Weights of a small GPT-style language model, trained from scratch on English Wikipedia: width 512.
Each number is 500 + 50 x the weight over the matrix's rms, rounded and kept within 0 to 999. Layers, rows and columns count from 0. Numbers have three digits each.

# layer 4 MLP gate, 768x512, rms 0.112, rows 485-503, columns 256-511
465529390519509427511553500505456459486606581532517505536493459454481487439539525511512437586496457450441445516462448448519483402508493500549441463533435529466549509430560459443432525464483553495593497498515521410408498514491577514515485531557526536505452415564563380484512531496482407472528471423574475512462463573519539428404455445448506545504436513481577492601493570508491495504475432511468517472409555496482498441473485456550506460552513500502563487548538504505568508442464433524595512479533566434521475534410528486553498533519451506527550457511511481500522467571538451484457465419551494408525515473469545445493557498405475495603540474498537466426493522539475486564644497571471504446544491580458485505585528451434415456519466503462520522554431526556531535458568520
432498513529476504584481450456460521514488540481449529460464388506431516523588506526501561583524467550508556519565523507505450520481506447500534436542507414413411495501601472538422461466426561436623461513468518494540508449515498525478374569473567497413492479490503606519538539499513517467564493494508478515547498502433544571418576520468408508524422586561669544471509505532506492487517538474565471540473496430491538460469536480454572478532496522459508472478518513550558356467445587519450543499584599479471515536457493498459488477507602512545507471524471548500519510489490447514544466492555596516494531508380438396464494553501463483570429521510511441606494466468423496500525545562553423470461447493465519536450475461529480575568460506461499541410498517517500499513456603
432480478565504428530543462561483488558432492556547487420444414551459459401556503489644466550579482454527433462494382563490502491417413473473410562482493385460460515325517513516505360528444500463506539519463562531526435454518510484378557563529466389529518502448557458553577477422451523506474356550512493507424569593540476499507601503496507369515521454568474496559477572579425467598471433594513479535601562547576439482443495474545431464427491474462549529498507458563505553534485487461595442502516485537541466565503489544512484470552499561452460479432490570495524591457471552447452581459503592475449466517476398404527454405476428518505558513519477491534400512435565465575414533547495428501459500533466509594498506467532506505547424531469515566456505447515462416453589478
502520515480435449598456449470441591497469440384503402539529524555480480464490547457449508496485379496408472521559505500475560457411595635459526507549572611568626557503445505407433482475594508526490443432528491522520402510521510532517445583460495458435520535437489421524483478450460544544475513527406462503472537579480413539386536501433539544479497511536527461452460528526451441534472428451476467440591485670473521548420397483542576545426458427490586484438529536472476488530415469468513449572467453593571517526537480490519519582497479496462480488554522573536466510510499508561521499514542490554402525424524495594509412569492505428470463455553466532637502576483475533508487504416498482393450515469523448635458485482569520571473532492513423506592511447456507519493432461
455437527491592398434550449444490553535594555518510428537499483469579443441440526486553556428501448463497497446599537446487493543506510437484592562511540450551519532503589417494625497515594542572558510584497473480512478543540499580486533407499641583501517454511506526564573562467459494545555443467492521504493490500506522404493455506453556443566464622464635439472458513452374426435532517495493505426497578376409403490480500462521563484584477563519537514399497392496461511492429507413415572505564519396488408515534436452456448567508505420501542470544533545456573378408506517401455604456464499469483498612456515409549496568420472496488496444503474438352445499558475558440577468391469508466454541569589539507524471428561565443408492426519512426466486516489489563581577466
464533508464468456490465416381502527520547509597461518457393521498535459555580540470409422523532520523530468590472478492612493549566540548464495491534542549512539531451489512563529479381516554445447487390520491539521497520571564540531544528477477453486548420460507573413462630510415462577531476440501563535446517503560518526512420551442436506506354598578462475548526475455516483493538462531466554448515511425494581506606462508561530508438420496457636486539476504475520416535423455491484511484458507490645473584640539515464542612495598542554529554429578562520410522501537504423505406567394566437546524417520486475575503477516455513433573496496544471651591573516522523477457340554557519414460503547482454467508524435474472494501414502480570484468511534518528451556503435
528460472492494464496497545555533505547490525584523550479551518601401541515517475473515428448594444475531586485507474405514454438573454572525519523469542558508500510559471434443544469427498427573554502651474589455469528504481514608512582536506452525428489582618511482466481561451466505457516510352448374513583522528458523485465464489503475588569480492449444463508488501535515524498454498616541443515495479462475497531482471341578468454557418512549522433446416499523405582432518521483467537536590467475653517443441491501445467533534521535474513488440602544512526456544436526476569537499418581385521487536358614473447485519509496470514588446614531459476510521484520431563455548372617461480529553561563453517489426479500484520465506556489499492495441492602566478480561509
551453511579489424448519517618479500549558557514475352625491619523518497463549526574544641525415611467431506533523433498486562522533455593530506533505572519556475469507480519507469550455483425572524572526497447483404533567610480504514525526524491473499441414494571484595413568509489482580537636522501461403402495449581380521487538548469560509508498453453570561471456535481546569500517516568526467598532414504454517529436485574431533538489553484475553534581481520571607477477516494524412382510446522493508504568486545391454526483421460464523454509533530562506465554517491481489463489515503539470548482376419450511420507460520459424521557544462464472459445543529456504479504513591557470426497503472393420585467565494474462562399411571534569505483528505442571480498488510
417482507414542441481567443495536568540547490450495542518502439471559562431401482555422506524484542449503487436515443565538378470483550467545430490571488538532529456492438580535563417558556518522547477524508549489478525357549448517453554619470542507484456522501554480410530417443516438507450522463546456444609456475570387526501576618521484539523490545530497539555488497405526493540586572524488556587425466548571446551487537442521497495512386509484486425471485488477539505482533479409414555527522471507489403630453512496512591475365540497561598475540594539539527504501572484428529462463491526539528485552556442390491465453536566506526557553498471434585468494482494539437454410525574552435499500385499606523544491588427553489494529563427473525600509492470578450548532470
498481582542553505566510441488445511518552534573488549522474517510490526559530610452579505486466471446383511465449573484528479479500486460489457527504501375548449483468518481478525407479545452476500470591431524554454530560411520541502495461466477484545486442541516463553477551487524519423560477568515469551511438551511472477504573468411447519492444436444506500412378509516512485508465469556434478483475452508512457458514535470461534471537536491440512482477470582465456430443454403514440509514532497501492502426565406530424493412399447511519548532509482546493462492513496527528454442530482529492527482449502525549525519498516590451446427522528439425568416492528452452431450470582503596563540553489537450493404559510522480464557443492448528488526487404448451538441447534
462462580505560506549425428496486520520503612506472519540487474533563512535544450588532466462493552547465492582517467457554446517537380479473498621477532418556462525504535592487461514491521428545432461570559475520465579568498486546476474519562481463518514474486482526463448446494476557532534474442570527463506502440518445490465474556426473462491529455556440478522504562485504509380491537500452473504560533424528519419471500509549514447501534534475503529458407516479558498459584528491444503525435513538499515529546461515576533499497496427502535550499506520425489444499502475546498498470506508516510510529482528494573538480584508467557443540513436465530543586476546512459473489453527499551511493498472574435551385429490506495413504534451547552531497494446513485548487489
534492481530494476431540538601481445466530485469546466480503463471500437520531462518532578556439573454483494507531490454430548521470498545364529541534530521507534400502487558482518525411518527413563560479483533456465543561588480425411465434498513507445437437465500501584543586517428412460609542555493558532555457541457415540486563495451543483480582443553453512452511504462485472569503544564505510566492438348538439546532489540601506471454539440474540546519516522465504491622505491506525479495435527471555624578483603491473540470443471612440433405563397523547480514550510442559478406417525571527432502501513425519538524497569496502553503485450452545591480461410365554473436575595565432394429501480550525477455519425445514491473620552428471471457482433571443555482597552
486499473460556507479487505432584435508549501503441493501523463522544597392477536464517531527476473420435357516493478462584515496539443431544517557495514514498543597617511484442482436509556536488383480518445439496557565569510529503395563484463416500481473471526494487437513557496511496561503424517573453424497473481452451509498498476429565533454469547498496452586457482431532449488495473528613458483526526472602448538485450507478419430526477497573456597524527491494534517484500427533459533456553483512556551484580401497531575468489491502505478461488443437540454443567507516519542491451463498512529580466455450443528529478563584580461513514477456503477488513489596505591568498487493435524540434430440471533378540496525531525489387532551438496463510490550481464411518479
532525547539466525412461482560517422473505497482483548460463564474625463414470467468486495593451479428446521470518549513499544564484517457530451485468514452466437536517526497484449489503522439455493384551589522417540432467462525461510508537493572485502539478524462456510458479421462616515547447534459549543480506576500414537454482480449538513440513486534528460431563424428547443461487508510483470565476516522585410533618537521589514540569538422507432543571474459404441537544521555499387545595426591473559456573476585535459531539427578519413481653463482358483486436521594518536572519488456544438482560479498592501562466477463479546529586518448482453421465597492438497501491509463516527501418437562554547543497462519461474506529555451474521351506437505517463528496506529
436495533516550495483539502525561503548455508405536466481541526450579328457497476485516445479558485501520521471522530472489532555537523551510492506476429585523486390528430482321552511527494433529531537492507557512554504396536491511492506490577544542509459496447494521505497485577528551438594485506475519466569496600450467532566490418520475477486443504480456456569513514553514565463479507532511411529411418442451493450561558474522508522553551478468637391508518481545486518554534509506535481473418423537490560513458451501468496511556519480463487494555587460522469618522489453550441480491576577476415460475381457431438604544472450518551476506454521526565453530488536495405497540441446500533412515545550574577543457505472568585457547552480624515523496404405448447532486577
474507521525499548369501543505532449624448414563453595421469444602529485507538471567449510567444599477544441455469442512467517471469454521557509524469422442435545509461541505555444485475601539619487490588467473421457433507452459407540475597541577475391473508492578509478438474374462491516470470516524468544410508537454404507437479453422511538473488547589571490479584588493441553488460572512550554524524488443427500470490513526473547457459551481504465434509586525515420513468541592459405414419507495440568520409533552494560604423531554505527487532513576562522563411446438522421480431489437485503460479393467454469542542520495398480479482495493550433492383518495439366538436523570522545449471534505421469419464426458443504523410548538520492601433496498592414468474484524
534420541469420507470498398546539530601550536418400454447402499444530551404479543525442603527537446488545405559550491584477484509458549481425546635425453555377560527527549451432541403540485523585611474543486564450505376533517535501540495577510506489430488453501577396530435457496610541409566545524517383424534580486519477404494468604503565526506450395581437469487533464418467535478549538434538462525474533445530494513509573494515526485508423426522442407512436595515564478530438500522536457654553492421457473583545504546481459489469421457541460480452542519479484369492562478596477465601428543470445502562516448550603545474592371429458516486600480533495523517550500392437490557544520578442423503492602451519462474510516494565413437437455404462515492531512458406448517529
474492484556455460526440507524518477553407537534505451568489471533509545541503498499470566575440556461523485499561504533451480473462494458425531481508516429539662501539560448398516437498504547471405431484437561482482477529463468499506586511473537523540512553511566591542508476607464562502615490478391482496496538527466566521503546544507481427528486514441460455550543494447464462580427530504580511453542501495525447526521521499483540448420463524452450554521584466591481407592472591466533479443490528335441489395512471485450482466514540530405485520435492548542596390655480508434511463546580454498517483495445538385562549481481447476602457422492567488607462483479392466475417473541589467428503511458587467423570433462468397443475560428503458446399525503545425472505410533
533479522506521429541508491381420491411527515473468515530485563494479477500463483486490437498550516517588490510407577596476528503499537476510516480485498540515545630432449454412553506571482529501456512468464452487608457508531584535512514497501548489539467540562499600515494413431544475488517500438439541489480516511545490473440421496496447621533568586550535566466486506581524491436536453501508503540519434485398495453527535529521524537501445419479511504538446434462626469535469497551556444478514532543352510524504513488503474412540498583608508458490525529549534606562467535494560473443487447475479473469487493447481424585506484539317431480440512461548512488454428491549457526585553483422408373492428445435517426546605496566512526512518558554607520481478567573541528504
# layer 4 MLP up, 768x512, rms 0.12, rows 485-502, columns 256-511
484498468462502487593489318524467533481443526450465523538541488535598529563514450408489554473500527457515504577524542516570542426479441516396459451475511445499431434480478469466541514483472491494499421470539514559529502521426566490464515468576544447455351508534527508489486473516490528537473469475514576527492487476511482506506551462531543462502596537488530528537466482464507539447477480420487528496476465474502542416547425515558455513474496515556608486537537570543480481486483475489531568456607447448527543493540481539411486451462473488529458563551354510513447444523488496499468479550530424512435561521509597533518457450534512513461540471490508483537520475468507430423520416485538410519513558567550560469497498523508483480427444460463455470503523408549468513556558491
533448428489498510505462468473492518480463554553498512573478425475522470483529495536484578509463450532455469493453418537465588543471540410466505458546549526553534521532563507555488530458531530427513595465464452517511512484582371450382638552515473562526397488526548495507416424493363510508546473576509563482497443451468571591465563621454464534567450557523556568484474502517485586552561474470491425447414520521449501489481590478521473512540421472437500526483533644531444508538459557531539569450538575480517464515499536480484482450491458494480445492578543484612468426541516555510426549511528499511520535523438398523484470547550628482486478600504486423529524488474540475462444419431440514553524471497521485532341503472439472554587575531481539510501586459502548515432548500
455513516539519432554413560525541459467479501471526485503595506430611480510457510489427513481405598511454515462406466514437512486456554426441538470477449526493552505463488549538546421513582599438393480503433576471521502470446552542417471470479537530492517507465517447465415511601453522482450409501508526485523497449435502596491437489412625565425523555467455477544544512532490567484449509511477546500444499440471541472377392493515515510491440490510546446492510477440555482539484531460461567463523500420484445507429500468532484507399441484494461506417605492468427579547510539466541464592525463535517586579489538538489527456468562514511440418445508539512536559531515480521545512482519405555530492456545529488576438459487435524556455527535572377482510588565445518524564522
493409414457462476395498416533486475470532436501596483451456541472424497548445535453442516482622508544567539432484490511571475532567484544573451466531483536438509495530452466476491518432454455462465517525557406447430511472541447496448482496454519571434607472436497634499539489412500433535534405550482539586542567471467492539428561486501473532560513496493394489501554433489561569512516516470498455422611566465433474548483577480560595510560575430374537535529440529642591473453518543544578517448527537514528547453507526511477548541536504495477464554425529633453520544503513489525484485535565486513595440546428480375586518580505474515549536458487462428493464434530473380556529484558541501597525483499513517419533433595525455438503592575594529452545483563419388493528490496
424496530519462456550403592557553456450423499523576536498484567474515450518523465468432489582437430482511488486481589509482438493502523493557547524516444490527508501531468439513497484581463467497438541558528489564497540477538566448502509570508518551440520543588429379421571524546468612633435563442408504503532466415399536509473532560495512502563595589504445457430483524519469499497508584584444458459556452502542515462454515489558439536481422547538535462506565470408585471525486463493450542472471519502417534592531471470475500486487446590491500555539463440508547596417522625554480519515492588539476416407416464498540473475560469479500465508477517577428531541519577398507498528546445479550428520508614568499456489496498408422516496483548457420421502557519503496532507492
525442440505554493521471467528538504570493492554466443496586526480381438547647577499449505516562441497442523483430465411512517531454471456529493542457513540538514547437404422478405522539421505619541525422520599499536584552497393566469441426456456479475534518542515521430408463511512400602482500453483529590434538528514519555495555590506503578553487581475496530554554542493470531442608546498515626499445490497495485582470460465551553446504447511505452498482494515560625486424499514678507541494475523514575486549540433500585496571489503511581551414447499497457464502547539499486517432489463466496492572413507517446421501445518551537575516508549519561536523486489526486486632516481548512569464420560450454501521486387497475523356512544593492443449459412519491533469479533
473511500467511446393477470421581521401459551545496517440460548498550509541584446428503609495542598420508523552517563487528444563520497422562570452525457474505447395421482495551540532514592593409463396474555542476524498530494429428534574525477551481478355503512595545526539424447485509471449462550517536522403512583533537451529472486492520474423560530491453430549474553501574499513467437458523427569443497490505473524490529489455497560498550508497461591494468496613511457548530480456464515502462581515490519531405523491450502520513499562553467525535530517431497464511591443389510402466587487596509388409610486456634418493499473602429451547608559426538439501558552487448475555519374473414476430429497541400557438569446566495486510536463493556502529481446522510457428567
512469497481490454553365553457500515500479599463518505468557454502528537534466477464385472483531512493427593431519549477464577626438480524447458486459542494531501525505432373506574432500522591388474501462548587520466620464512477471510501524496573430492469486512474513579554417602481465489451449562522455497479500506522537473490453490522547491440580464537430397478538519444467532492502515442473567509507516464525493480647437496494508505519436457455512461405466545486566576516590560510519514535510528593525516535448493429519521543493636564552568538499470439432432537492511543426492384424547529486435442528521504454444563541466527491421465557557496467458575556577558476531437446498565625547554526506585531518499484507524543486568454557509544548471422504381419518482584481
457515466494526474659562572476559434496417530544547518498341438587457400377492432494447504374445475474457466504523461535579477533456537477497572477506512498436384518446489471474586591438460431467529537487473539511533490432458528481480462460498538429476484405438511472427543447474524464536503535506492479506580514401503518428524506507553519490596620467498509520506496469365529514493518502497557542456431534497481531472528502583498542520529488465444429539497466543456426499504608468488560598554550526467539507530600502477500505494523473520493517489502411420532489473568491465487458533566513548451508544602421585542445491423549541624540473486564501531540459556527492455516577413485412486453463571574437498449549491421390435421535508541483567545474488507548455416529614625
534476514548526528424498444496532465513466508513514465470491485481458450453517549594508458539491519612538545506500619525449488540561526547470534494537486622527382546526489499525444482474581440502523475454393478516496510520506483501506487481405531617586534553485502512490511566554584508418595465427500539491563485577461495476532526490467386483537576577513467481505559498559482561532548525529500569591438527558441566466469512508534485472506474590546452594440531425511385412530573517483468491522471508543448510564530466520532547444436576426530409502423493466468506467488463448368452533478412472476480446549542571489547567506407500514510460399474555581457534450541570534510452494518520489423569546498495510456509438503469557544515487554540444416446506475440535599493527504
554551578472509479472533528463408491599480488495556404534455545522509560515462486489542544444530593449503564503493430501485438542566543511521464484403518526435552583480489426528477604509497515496518462434484430444531453522560494476435544516545421517536458566511503513539585500518467485470509515571513516531528578485485510441535439475389489533430531550508542487573499497543474500503522442520479476468507542521500466528451529477451476517463533600527467471430557492515480521538417531514518491535552522477517474533451539460577610519444448474523473523390416504517512504466522472478531582568482430445442479510435530527478440509424511486538544462389554487448546480430420487493437523571415540501540497451425528436572448452526490524593493460534472532461538482462481526515407493
634540483409525552435503505513487532543499562465654538496438578523545473547567503422485570434531511464558567471524559536428474542540515531398486572455490502471492564509479446486529510529376495553464516493497492486420455572444557564479489470472536529489430501559459486485519505502487568483484543454531507459474529438485485459438558484516498522423493510566541514568462531493526531462455410480450560479512397523517509473487501566496620535510516561454518494468502501487484525525455478506528409477487520464448378510535556531519502523519503476583513602410468513480502574516571518529510533471449549436475564470551435490571510479483498475489533495561411410596439615488437396512537527458472573456453395655463490593543470479437606484483569445578484520533488552466468521525390544
486466603500483549519470465487440474453420531496540437507484443514523452480473546438506543536478556502481468617454439497433508436566520444492488477491521442507550497556513508441619462494533546571435496551637576534465545488446478474580435561498467467485527506483512589507540511496485504480418496460571501479483503520526423429548536450606525501508536481429484536516541532487465457404535468539525465521531512539556502426603485491577490433467470537522492440426496552575423419444444517524476515451592520483538495557463525525516509442554473575612471533472523505447434513497420585475530476574507534504536440505511466490545539455488463524525578508510525455578514412438525468477521570451451572526576453554512477530494537454487492513481445512563485521550513545440435465590494551
541480565555545543457530546495546491477590508507560450570507491506442500515526477507466521563523554468512535491469490487472451530469497463400488587473464505514432523466494469569515457501439479461546547474457479512539534463481463485492504506460502507548407487509471588476474520414526412462566453489545585499459521538549477449432508523523483474462465435447512497550547539586476469455463600489514611506485444508440537617497515489515518441528455540453510537533466506518515499491492464455598482541440461547486542498592514457429485466592458544474492536550519523511529595508418547493434417453552510562506476419490478505374542521499461439473539490527515542524449557530504488379591536518493495547492506481422466571586388462517437497477423526543428563485484468539511460517465466
532596488447631535521546462555550524541504442384546439493389536477436534477419453541495492498573470543481628502529516606514485468537467416469568442397512466510500494508446492526574535495442491422558454554518523524545461580514376402487431379472478474537543531484408496448515551470493453500528529437592495580483426469517542493459452515510494506492394540453500461402525473477495500497511552473512522471576571513480458516491425466385520475482489460497532496536439515599544555487462451503503504562617515489377464551548536543494482503469579490580472394495460465495487551480475379386535516461515486505488442499519457514619547443502515564525531503567570478551509506466462439538541456456470550434529514499545536490435455545562530469427558512485452435461470487506558430508547562
536548590591508471464601464564454496412473564526528454464476578508510457476494533492583565487383462431487522391421418518508515443464490498518538514537540556463486437517498556523385603466501533454555479490458494464569573479488488435521499456490562577443415468475406439528504487438572555571471465381512504395431556598415487464512478483563468499555549496512565496431584387515501474400518537517488392460468502514583488558413519522490479347485465574488500452517644556477516491443502528555443494465553508474540501494510543439417436455586500436436513397474542457505329474462562555523473400448400526535514532460464476476578528433475479492458480524545426503500429630442553539532486483571578495509577499516645426561550527403490511530471495586457502581430442561449432560489416464
537453483579487601558546507469434425399430487547514599482554538415461490467550466477566495479395500464529594467538440472512531532447488466534519397523447561481409451572499484532458507530475520426517455509490487507480454429514591500477544448457530509450677508479456436512574544505460482490402484575375429580486411476534406467450513457492588496557500457438551520506603387447485498533563533480510524459545538418590518396427550427486438510489470426336482518550491466454496496482480468644551365445546473546589507470400525524585472487502446444573476518498495540514511566453537484460565483488573487484510473532530519443566504526589401469608448558450538496426401446510565561545581511627557530541530532441425613495484572476489472521609506553530477472612346495505542543516401467
477577540430543563413554549475517512524472508493483467517491620447497511464500503479455507535545361457522449498441516526631529524513474508542441456427480553480490576476505508505581498543499570497594550538512605550474543502516511504463483452534523507497493440507436485532511522465536490445462499539490547477475502503530493485529480383546530538461410495554487519544558445515449429491505474568504551513524477417439480517457516459513594469457513547587458407526486474463563461542523432554439486474406514480507459631495503458425485502487509608423482490524431495459659505489500559578411469444573422601476496511543461597547480508451484550593558541572542547501532494577489526588518516487507492520500567482475466358451534497489494531471509501424478395453539428511445506481601550
# layer 4 MLP down (transposed), 768x512, rms 0.0889, rows 485-502, columns 256-511
459442519494511581527482451446600498517466511535474486464523586488431495569535565521424518417553522500435540567502579548470494519567414531490594468473469499531525476442477459441521533376458507522535489518514556496493543522395504544570459478485497452497561427465512569443508473473439485452454552503452510504521491468465515535466483488411543515401584542477528475400477529457440423541495508531538534560558498445512476545480559470535536577372419486454483447498476461520540487525457455512494524494495514558476453472512534537367405518478559484533511544520552491538525516432529565471525578545500421540438507428520472576501468463577567569465477468552507510542526498557471503571465600531542529554463581505637429409571486479495562483475474486615439536610571490536404509596489452
388527527541494507408543425523482509471429532430538519521540504514510447428493513376536568485464390614593540446401586476555520575470536465483431493518428489444414540497521489479560496471500540586503472525576424572520456518509455437494497510576534548517498479554367520565479516574574510501473468412521524545505470536409529475554531533489419517538453636575548552449499581545534477515494574488484525495443482426452496453439484555467480540526560533416377422491517556561508483519478439487507450505502508553535460548414452485470425531519561496548621483518393516421490445485585440538417497513501478512493485476454486541621485534543469503519504383508463516564427463452478501411504559471434560447523445472431487524582507501457443529464493521512474537607516467553558467540557477
630508525466499349486495468507595542540531504443481527536467452428494421491461509531381525442424591551521541509553517503446512452540467515468497516518443436530514518527466491547637524532433572525506427499502558469479581499489456551336435572518496577430361471471466448480439486621484472434477505486542528492571588472578516570542477443482480522358472553559451577466539462486516536534513501442412553492475513481488486446456529566525534552478468471504583419551466548505459506485475515460551529486488417536489502438485464479481506588422440500527537435584552408537542606525505444412522491532521544566428448538517524435476478495546505490504498441418426437558606514548507582533491528550518370522576533509527467405516462479539461594424440555535490410492478697463583466452530548
563437524453592591403482463483491420527544429588411516549503486432499434488572549537381560574518558494474510456482495484544470520470466504510555471540496518490476567517503490510522378528585563523478447494542491523473564427429490451461554472561598471489412459611589621516453483551487552516439619433529482457577525563569565511483613494523509559468540489450473490437553494543488576606654422450584512515521474480557483501507493540547474490465519570485530397510540499531542517461528438502526546586468510475502512500538417510519473648528465575529543506572458474428569497546492447505534630549437480528556369476405520424452617474530466459495536545526503474485384505499480488550549532525545437561510564481507515529397506496523565445510412442528521493669497488485498469405573430
480459527453481442561519503568568546432527504519472507439481333499452494503490429443473512502478560528518574522485518431540429503448424509506490505560519492569501539515412392494508564491525506540409526352570531467493487451576498540445496569459528444586523603525514480466437498557547460522497529495389427583504560550395528523450546438528434598376537500462466447588577510476551562530389508498452530628451437583564440496412390384606447568483598424486476427510483512375537419440455455422528552461503584446490469489518543471501466499598353497490460514512506543554552500612499437379530471437499489495513537422504451602494474387352445494586450436560565587519524461440516475528518484557622455526520531536502528493583482558531471493448502421539521559521536514436490434495424506
507369527391458460452497484520555410459568500569418483487609493531427452514513539508527544459566495521523518449403539530491472531505478472498440491498463417627493482457442493490489563471522384529493496395468476521550527539501486393546459422526472421513510434507475535468519509536473519568536513468609395477479471548528476569567526491492555469440465512469562445598403510416422454513447461532478560493566486468513545418387493586572523544481480452473542464403492459531552493545429442527553494490420539481557574490484523458551586590541474561572429462381387516418602501336540429493538461508485514462525510449503622427561599413457532489475555539536534457506535462581511502466570577493496496507467490614403507549580420458500538438436469533533612530475599497497488565473513470
508529522523558558445380502502515517507512440503529468494587581526487363503558492539316574458495545466472489500434529469392384551538510516464556485576490558459405542545461517530462447482522467585546435512504460544518480525443449401466560538451537497572506440519485490517382536464521539487568497445408451495492594523470540490473383503538571460521480417449477548510498570455463516379524500500445494494380452452569480537571570508495501488509424609509522582480511407367582462459510518541477565522498558606471428521562510528483466550495437430559524461417458558569526503456573590500566537560520535496411320534506506512478481422370529524522542487521533511464429505497503566535466478376452537443440464512561511475569527476509476527478450435580516503505536401467472511480535495
450481610494426527417511502559554564599510582534512505478562453549591509549442463516430628519522550574509527498505589487441494515500537515461486552496382657493523488509453412563535464425507532456575487363571504558524553463511404535471511470386503431591502518511525448451474498464532391516537543610490464546546455508463426465470532544436475593457584557608475447509515512435536508531473440413500498531554404519552449555559523511446612558498424539378515486435492443478547505429505497461489460576474505446544559468480530438439566444532566513521576647433464523429472479403541516434480525522489414433509491431434578463482558496419486504483459545423492541509566498474443535486436575455449559544511519510518580527510538570577457531630535492536502558619423497589454620469546540
493481453448404552424494520481476481411519498550525359462529532505510438441526489512570501524551528541529474587484496503522578465502545517542530519531552535481565502571487458480538407456475395469473570517473440472461539482438453540480492598530459539538376549411535482492499511476439546499561455478457474487564489474507561512422491536588404483496514538541451527597498543391439509550514559481478505435461515456531521387481598463591425543592508407485388572492522508477436485445518509459539433539523534482495548573458480474601453502617499546531495451526521509544509534463476512466580518489567482493551490503546461506534478560577576576484473516536359531515377535462570472477504477462503434524419491530304406390527529551486439507434514475534548539512522512503489414489468515
522558551542534497560493477502500502515485447564532499539596609371523465588532516404364584515518518427555506522489482514547582383507480487505516463536449475387495523469609483555447565546448506548519477485387484583477623468506474578533478524497515526452530471500536444480482520562533460445465462536558575530506620524449463420505609502548504549434520480383518458560433523548512494454537506535463459495505533551532443541545435455498504519492466510527657487444496530552521493529504490510493473507500512518523519536462487521509475550545477474553539404483562582585446530538473488524449420494563558519513393498490449534485514471597545487531459535543509579536576452542507546463536529611469544563473465478484513561488586510474473568468512415561494504473496529431457539513448493
565505509480489459565488553476462522456508554502565509547527577482458512593457466461460503517460522533507450580555481506574485605485526450508552569519417475586446510471552496531401589504517500482573479467424480582490536473475467471532435501491584436471511475583601572495481488417563483549479509504512430541519456417520509525493460563415480450527555451490488468533505520532457449485516441560516486534559504461495538500452630563497425518546467572468502472574498518522457508522574525555580597523496571528546548562480547468517500557525474449519579499495531553600514442494467553521451447521427362563511500526451491587580487496416498565492557452541485506508552547464507623586512529472485512464505533467425494486425427546497511512500480538444525531523493490527536500465593492
479404533531595447415518551439422468440467521438617447462535586552540522536450453487429554493467543540514433426531628538413499464442461533461521477571625504492546455521551497519536457503597450504458570567596479425523408479492547489590456454512423489454431620530559557544492531509490561562560483437451477549506523445486413415494476459532511496479482433528397491544602320441489555481467433556410541495469439550497492431462488506521590522513478519488501531494540587533428456419476562462395498470556534490521501490469521501514558510487506543529498562557476493521566536440479585460523436529508482528559483508453423371578501449453520500524473481519418412504524536468516432512489542528501527567526506468454483487520460431568519480522381485511567507436545525429443445522396451
523475492538533612454572482530495568552374391423523473496433529461504535493475474474507544439525474571578442446513502503490506561529509473515502420565483463495518474420509498486551479489451567516541568566518562514489504510456487483445461537482442572505511484562505414514470439456483527565514452508507489436511511453480584493487462569570529498542462435388463515494534465411495497505513568469466478542462501425516546461547490531488467471516448480446468413489443535502405446476510568412496553526514492509491537506436461534490457432558465474520437506455552535478569461514475492547571455552447464513520447533586556481546492544455477545496563470526498576486461405445567456501472506535530394520432466520423511504487541434477410415540507480512527579563600497486504509517541567
538569526461604472491344544530478445465576492476452474488519572519514540438547501458367489519494532524443529485573584498509546555498467509500467446487476492426521498509565466511531481465500429428447417455464513542445446527447551516484480491520391440423551451549491462463531516443488445561576559487509515576546595499532425477556463500490469555457516522454524343502554553426501424484427478442408462481517487516534381485582492543565512517435438437552384405538510467470493536512499545469501483547393438470446470499468550494617495514447576465493482503504552562490526518489464443518538455478481637489401527496530536501544440487330486545538463553486448524448521463480611503508564485567559452456504523537529559507476503458466433497452562475493555509445543502506537478510447530
446535455475498488538487442421429533478616640547564482504470470519472422442502525483535542499554527458376574396578432563521510444625548500491497474390506492515461473466501568455536565462572458434521525432495508503455502541425507407453474361467524495539431534425481440510431581548551466551532503524415554527410486491513480550446431480498483529502547439543445574476527506504475482623548425541490465439458563582475420573613458439404557490594434419527393523580458581523493427361408599408513536435473542500552361405455483571537511525359521428450500488495460408485515484466546346450544555490456432582496523494491442547463446469532516476551548478516560526505530558445459420499586514380469463558529521469484594581492414544527504454453509442544439435559494566449517601487500483
507453472459468538456481555561470493485573576522479561517438546496480426460466449458545528414508508416441459430523573471470484550390499516479463520527570566464494491377525578570531528442458534579412470575494529536507575517518502485487448586517551423483364539413537470520531402484478470460478528421510484526521454549527587546456490471512539510515553548444459487432482483518534557409494544506526438458424599456521439528462523479571522626448570466528586624453529485493557444459533511508462391449543500519424435445609513549531462628488495445599503576374427523512525333533446546436451422449539541495482509482477460546391492568418542357530543570532442499476512443417516474587444454513441459507469546568457415518552552469544538476596483542513501550495422447540469549537474517
505545517464484369588565567505471601454422532502629500537474453568448508517462504500487535562476542476456512491601506412429482499457472475516485337514606455472470491483506545478477465519482538440464446490479534345505586535541463500459606481590523484548574490417512480485552471520460516463524585486444461582504548502612557558511480446438426404452509495541554532581530355575561442537487426452457604407528534543506450542518449428548468573452480508458465473551564530469489502518535489475489439365492547492444361489433551471498499522532474527490455524557443507612559570493569463590511494483459400606371460475509458441399452458480530484552556488491492422468369564456507579581481453536515528488599541497442454544543476472433447469604541571471489557532479478541493537595526511
435500503539494555493485506478493551452516544476513491529510619419565470522498521552488574483509451525572423480534507478484505568398529505492467509554485585419498529501423520485533448418477544506532525504528508474530529485462450606465476448562490544485472435526487428462473532535461524534501453457577517557481527498597450569357447447584440525506528554463510588515525480554524498516471542587501449461467369487474515574493459458514484567399374477507471521545440571448444479424551479431490420535563465542513457454508506539509559523432469516503518519534417450441513572515544436527521512470476525539514599511529509501418491495585528455466487468501543433547462430549534524482607551469430421558539507451469531485475524430486493425402477511430527471493517633531487512472607468